From a checkpoint of a small transformer trained on Wikipedia: 509M tokens.
Each number is 128 + 24 x the weight over its row's rms, rounded and kept within 0 to 255. Layers, rows and columns count from 0. The size above them is the row's rms in percent of the matrix's.

# layer 2 MLP down (transposed), 2304x576, rms 0.0148, rows 51-75, columns 0-63
size [ 90 107  99 121  83 100 100  82  94  95 117  95  88  99 102  92 124  87  92 100  94  83 111  97  51]
[[ 96 132  99 104 132 145 148 169 122 132 148 124 146 146 143 124 146 132 116  97 148 155  97 175 115 108 119 133 157 124 138 126 131 117 133 157 105 123 132 127 113  95 112 149  99 161 113  94 130 130 144 155 136 159 133  74 180 130 104 162 138 133 149 121]
 [149 169 101 121 136 156 124 111 111 179 101  97 132  79 137 123 151  88 140  95 137  96 130 135 113 110 112 115 116  96  78 108 125 142 161 168 119 158 145 152 152  82 130 144 119 115 103 104 113  96 113 169 160 145 129 100 112 106 123 153 153  99 121 145]
 [123 138 110 109 151 163 157 162 117 174 120 114 161 132 116 109 105 120  85 118 120 133 154 157 222  94 118 128 107 110  95  93 187 114 150 113 106 148 130 176 168  85 191 108 136 146  81 120 102 157  94 125 144 114 109 127 140 114 120 121 151 176  96  94]
 [144  96 146 119 161 170 142 157 136  87 152 159 152 125 136  88 147 146 140 115 130 128 118 127  93 149 124 109 147 139 146 145 147 131 163  88  80 115 153  95 116  81 105  96 109 139 137 183 156 139 152 134 143 181 145 155 141 137 108 154 155  87 108 118]
 [139 157 178 152 144 101 127 137 104 154 135 128 144 130  94 125 152 158 141 131 160 137 152 138 156 155  80 103 143 153 138 120  88  97 139 140 135 130 141 154 125 107 183 104 122 145 134 141 123  91 159 109  84 133 106 149 143 108 142 133 129 146 108 119]
 [101 132 132 144 100 145 139 146 135 152 161 127  94 142 153 123  98 114 184  83 135 141 135 147 150 157 125 148 121 114 134 134 153 144 141 167  38 125 122 160 102 140  95 145  81 130 133 142 133 137 152 122 112 136 130 167 132 186 114  87 115 115 135  93]
 [118 160 108 115 121 153 133 138 120 123 130 158 134 109 118 149 131  92  99 161 114 121 102 122 128 125 116 103 111 122 113 143 141 179 127 174 114 131 153 143 101 111 168  90  94 152 130 168 183 169 154 123 169 158 108 124 119 138 130 133 130 130 117 116]
 [106 143 154  98 140 112 113 160  92 140 150 144 115 132 115 147 123 132 101 109  89 148 170 126 163 147 170  61 108  96 131 146  78 104 150 126  56 147 109 138 131  64 136 160 114 172  89 137 134 104 149 128 119 115 143 128 144 162  63 138 129 144 129 117]
 [140 149  89 136 111 110 114 137 147 112 155 190 109 174 111 133  87 139 137 134 142  94 116 157  99 140 134 117 100 145 128 140 181 151 102 138 142 144  98 126 109 121 107  73 128 139 159 137 133 118 129 125 117 107 119 119 111 148 162 131 149 116 114 144]
 [116 106  91 162 184 141 135 135 107  93 115 117 100 161 151 146 159 170 115 101 131 126 137 130 124 159 143 141 126 129 108 121 131 152 128 112 103 125  93 136 131 129 108 163 124 123 141  93 115 161  72 157 118 157 126 121 129 119 130 115 109 164 175 163]
 [132 131 158  96 125 106 121 152 167  60 144 168 113 108 132 160 137 152 114 128 151 103 184 122 194 118 162 123 153 114 140 149 156 122 112 146  76 109 106 128 129 100 156 124 140 102  86 141 111 146  93  96  81 126 128 125 132 164 197 107  97 120 147 193]
 [149 134 128 146 119 141 113 147 132 102 136  98 112 138 122 129 108 108 130 111 116 199 112  95 101 118 116 131 171 169 151 129 120 143 115 132   0 123 161 113 170 119 132 161 130 145 125 151 112 104 126 115 143 110 139 144 107 149 106 161 150 140 114 161]
 [ 74 149  99 126 151 138 139 133 123 159 111 112 116 128 151 133 157  86 126 145 130 129 135 134 129 107 160 176 125 109  84 157  95 104  75  88  67 122 156 143 167 132 174  99 149 140 113 142 136  94 163  83 127 146  93 140 116  94  97 153 141 128 145 123]
 [129 114 119 128 137 141 141 108 170 137 126 128 153 116 109 163 124 126 125 149  84 134 116 137  91 118 153 141  98 157 133 144 125 136 172 159  54 152 116  95 162 139 154  97 158 124 122 111 115 135 130 162 137  84 149 154 107 129 116 157  95 102 123 117]
 [ 92 137 160 134 120 105 139 156  84 173 127 170 172 129 139 124 100 124 135 116 114 116 147 122 124 122 154 118 130 135 143 147 105 110 151 109  94 164 108  91 127 199 113 151 140 139 120 161 121 121 134 137 119 120 133 158 114 126 133 155  94  95 134 136]
 [142 101 149 131 142 109 149 133 179 146 124 137 103 108  96 103 113 101 173 106 167 148 117 139 164 126 129 118 125 181 130 128 134 113 108 123  70 158 153 107 153 144 150 133  90 147 158 149  81 121 103 149 139 140 135 120 148 126 112 184 135 104 154  88]
 [127 190 132 134 113 130 138 142 141 138 167 150 154 102 103 100 117 129 149 128 152 130 160 120 144 104 130  89 153  95  94 112 177 136 121 166 113 136 119  94 114 115  94 146 162  79 128 148 131 131 143 177 134 147  86  91  88 131 113 122 111 114 145 143]
 [119 140 116 150 132  97 106 147 132 144 126 103 129 125 121 124 129 160 114 101 148 104 127 169 111 100 149 129 119 132 122 132 156 118 140 115 101 129 117 114 133 106 146 154 137 150 178 117 135  57  98 138 132 117 141 113 166 129  86 137 146 111 117 169]
 [121 122 140 137 134 109 123 156  90 122  94 114 153  85 126  97 116 122 126 153 124 128 116 128 104 141  61 106 138 141  89 134 136 155 142 128  99 154 100 131 143 122 141 131 118  86 107 108 166 138 136 120 112 144 124 117 138 106 152 117 118 121 144 141]
 [156 137 155 134 145 132  55 138 131 137 128 170 120 138 115 109 124  80 135 144 170 187 165 117 107 153 126 101 144 155 130  94 144 121 117 102 111 125 132 186 134 141  80 116  89 104 127 121  86 142 146 184 165 147 128 145 163 143 174 171 129 136 177 144]
 [145 127  83  94 131 120 131 109 123 131 130 172 149 110  97 137 121 117 119 122 179 125 120 151  90 145 149 144 120  97 130 156 140 107 123 139  99 121 127 105 121 107 122 131 129 123 113 148 121 140 132 104 112 138 148  93  65 160 128 156 100 139 100 106]
 [139 105 101 120 160 108 130 112 171 108  91 104 106 128 102 129 120 172 119 124 129  82 106 105 116 108 122 164  98  76  93 102 131 113 144 111  66 122 134 160 127 142 140 132 150  98 130 177 132 114 127 138 124  97 107 156 146 106 167 146 138 123 119 146]
 [128 179 174 115 124 100 113 186 107 126  88 132 110 114 120 135 127 119 172 175 143 153 143 119 151 117 126 102 142 124 128 110 130 113 105 142  71  94 146 171 191  75 114 132 139 139 128 140 115 119 130 133 149 120 164 121 137 116 119 140 150 136  86 119]
 [140 147  86 158 102 115 115 172 149 130 143 108 139  94  80 111 147 137 113 132 116 157 124 146 103 126 118 155 146  98 121 123 151 122 129 149  92 151 114 121 156 191  95 120 126  52 137 115 142 154 127 187 141 104 131 104 110 113  98 137 104 149 132 132]
 [135 117 100 108 149 127 132 115 168 134 132 121 131 146 157 129 180 122  72 106 119 146 115 114 138 106 136 163 139 136 142 132 107 131 135 140 100 144 129 109 120 113 148 117  88 128  88 155 122 122 106 116 157 111 151 133 135 121  85 116 126 133 156 131]]
# layer 2 MLP up, 2304x576, rms 0.0239, rows 52-75, columns 0-63
size [109 100 115  95  99 104  95 100 103 110  84  95 101  98  95 115  96  98 101 101  95  99  99  69]
[[112  92 106 120 135 143 127 125 142  99 111 153 105 121 111  88 116 129 124  94 162  93 162 108 116 139  91 133 132 135 175 125 137  98 148  93  83  98 112 131 126 151 158 128 118 157  82 102 113 132 110  91 140 162  93 102 162 118 118 152 114 136  90 141]
 [130  84 107 144 177 157 121 108 141 121 118 120 116  95 135 120 126  54 115  83 145 155 123  87  99  89 141 118 127 134 154 117 118 133 151 107  87 159 122 113 112 107 126 107 160 117 163 163 126 127 150 118 146 143 103 104 154 126 141 112 139 164 176 153]
 [137  65 131  93 128 165 135 134 130 138 117  86 153  80 112 102  71  96 113 109 159 145 150  70 106  96 127 136 137 107 145 157 162 101 134  92 136 131 127 110 165  99 173 146 132 112 157 163 100  94 128 125 117 142 115 119 159  90 139 144  89 129 125 125]
 [121 157 110 130 149 102 113 163 136 134 113 105 112 136 171 124 105  96 157 148 108 112 112 124 149 138 108 120 155 115 135 140 139 102 140 101 142 156 160 113 140 150 166 135 112 105 133  87 155 131 103 151 100 124 143 131  82 126 134 113 120 175 153 107]
 [130 138 173 103 164 133 121 121 124 129 126 134 129 121 155 101 129 110 125  80 125 104 151 140 106 122  58 186 125 133 131 112  96 131 122 146 110 117 134 140 135  98 124 144 136 117 155 148 105 138 104 100 108 148  93 124 104 125 146 105 150 169 131 152]
 [176 193 132 149 216 113 133 133 132 104 137 153 114  88 129 147 119 146 127  93 142 152 136 109  98 139 131 148 114 159 142 167 117 151 129  88 129 141 162 105 134 130 134 128  87 132 135 123 109 111 104 126 140 128 116 130 128 148 142 167 168 138 142 159]
 [170 119 160 154 152 142  45 154 145 139 137 115 164 140 111 116 128 175 129 148 128 119 121 139 121  74  79 137 145  90 124 106 195 144 120 145 134 139 104 115 146 124 152 125 108 122 114 129 134 117 161 135 107 104 127 144  86 157 111 137 143 120 127 131]
 [156 110 130 109 149 110 120 146 127 117 140 152 160 118 122 140 143 139 121 120 114 144 115 146 143 147 181 121 148 118 122 162 122 150 104  99  96 122 104 117 147 115 151 142 134 131 143 132 121 110 126 138 116 139 159 110 124 142  68 197 116 160 127 107]
 [181 170 157  99 133 130  75 141 120 131 141 120 146 140 118 151 116  96 122 121 143 181 148 145 126 114 107 135 129 142 156 136 118 143 106 106 130 135 124 154 109 145 147 113 113 107 129 103 114 177  95  87 166  94 150 154 146 163 118 149 171 135  87 141]
 [103 145 112 172 139 132 146 122 117 140 151 138 124 114 148 130 124 142 111  88 154 151 134 113 108 138 119 106 153 130 131 157 105 103 122 123  95 163 122 108 129 111 135 139 145 119 167 138  64 140 156 115 156 115 121 175 179 109 121 182 141  97 139 125]
 [114 131 140 126 137 136 134 120 120 138 167 146 103 156 136 139 114 123 165 112 134 170  99  96 110  93  97 146 170 178 129 116 130 164 119 100 102 134 141  61 158  87 147 170 132 138 121 174 153 152 129 105 106 106 122 152 156 133 126 145 134 127 116 121]
 [157 133 159  89  98 119 142 134 134  96 108 154 122 168 137 134 114 149 121 125 127 124  83 147 111 119  83  97 138 140 142 136  97 185 105 145 100 131 129 114 106 136 145 132  94 124 123 103 148 159 145  93 147 122 114 142 150 116 146 114 145 131 133 160]
 [136  98 132 116 119 122 129 151 104 129  93 133 103 130 128 115 124 126 131 100 191 142 132 152  98 160 117 138 145 176 149 119 146 156  98 105 103  83 151 128 142 156 146 168 106  87 111 137 121 108  91 123 117 128 128 111 152 105 126 174 104 143 165 104]
 [117  96 120 141 188 135 116 122  91 147 111 114 135 151 137 141  89 131 122 100 142 137 138 113 101  97 124 149 148 167 116 119 116 121 140 137 107 116 178  92 166 113 143  85 102 117 147 124 138 104 113  95 136  99 104 136 126 119 127 164 120 152 116 127]
 [169 138 116 128 105 146  61 143 136 129 153 122 120 136 112 129 143 150 143 107  93 129 121 102  96 137 117 160 134 136 110 108 120 127 121  91 160  89 165  94 143 128 114 145 123 136  90 117 122 116 114 111 126 115 158 165 116 133 146 165 154 124  98 126]
 [132  82 157 124  97 145 124 124 120 119 130 137  92 136 153 122  68 110 147  99 123 141 116 142 116  86 140 124 128 102 129 161 149 128 165 132 111 142 161 130 154 120 103 112 135 112 131 118 141 111  58 129 163 117 152 139 139 152 135 171 158 100  98 116]
 [ 99 112 100 138 148 146  93  88 151 114 148 107 133 104  96 131 106 117 155 107 119 138 158 121 116 127  89 189 164 127 124 126 139 133 158 119  94 174 157  97 135 123 125 132 158 127 112 125 128 118 134 116 121 126 118 104  78 136 177 124 156 106 109 130]
 [108 130 132 142 147 122 114 131 147 152 164  89  95 155 122 138 114  90 109  87 129 133 122 124 123 129 111 100 107 124 187 124 123 125 152 132 114 112 187 119 144 159 144 120 152 132 139 133  77 140 115 154 174 139 147 121 115 180 124 120 135 131 179 174]
 [123 140  91 152 139  90 132 140 139 133 123 102 113 103 109 117  97 126 121  91 111 139  85 185 116 124 123 124 124 179 120 147 101 140 107 131  98 113 122 120 139 102 175 150 156 150 175 112 120 146 158  89  96 127 103 102 157 131 141 116 112 150 135 128]
 [137 104 148 119  96 116  99 136 148  94 167 118  79 140 120  96 139 104 139 120 114 156 137 115  97 123 161 128 113 145 162 133 118  82 168 132 110 111 143 107 125 138 172 146 136 103 139 125 141  97 130  92 153 120 130 119 126  95 132 159 124  81 132 151]
 [144 155 156 148  92 140 129 131  80 130 142 145 143 139 132 127 151 123 145  62 162 148  96 108 157 179 120 156 111 151 145 134  97 113 116 130 144 159 104 127 128 125 146 166 117 118 153 128 142 160 127 156 166  88 141 147 122 149 104 108 125 103 130 149]
 [162 167 120 136 100 151 137 146 133 140 116 114  81  69 160 156  82 131 155 154 137 166 102 122 111 106 135 153 126 130 109 149 120 145 127 144  81 176 175 118 126 112 180 152 128 154 122 142 140 101 167 109 135  54 121  83 172 121 116 121 138 101 122 151]
 [147 159 124 154 157 108 119  91 112 126 124 117 108 137 100 111  95 135 160 124 104 134 101 172 139 154  91 130 126 149  86 143 127 173 127 127  89 143 117 148 115 129 159 141 139 143 165 181 129 115 107 159 148 123 109 130 112 175 154 144 144 146 109 142]
 [120 145 133 123 138 131  94 176  74 126 127 155 122 122 117 141  79 147 127 152 151 147 119 115 119 150 150 129 101 141 129 154 141 131  84 115 107 159 146 149 141 123  96 135 177 143 167 131 107 154  98 130  99 150  86  92 120 102 154 124 140 163 125 101]]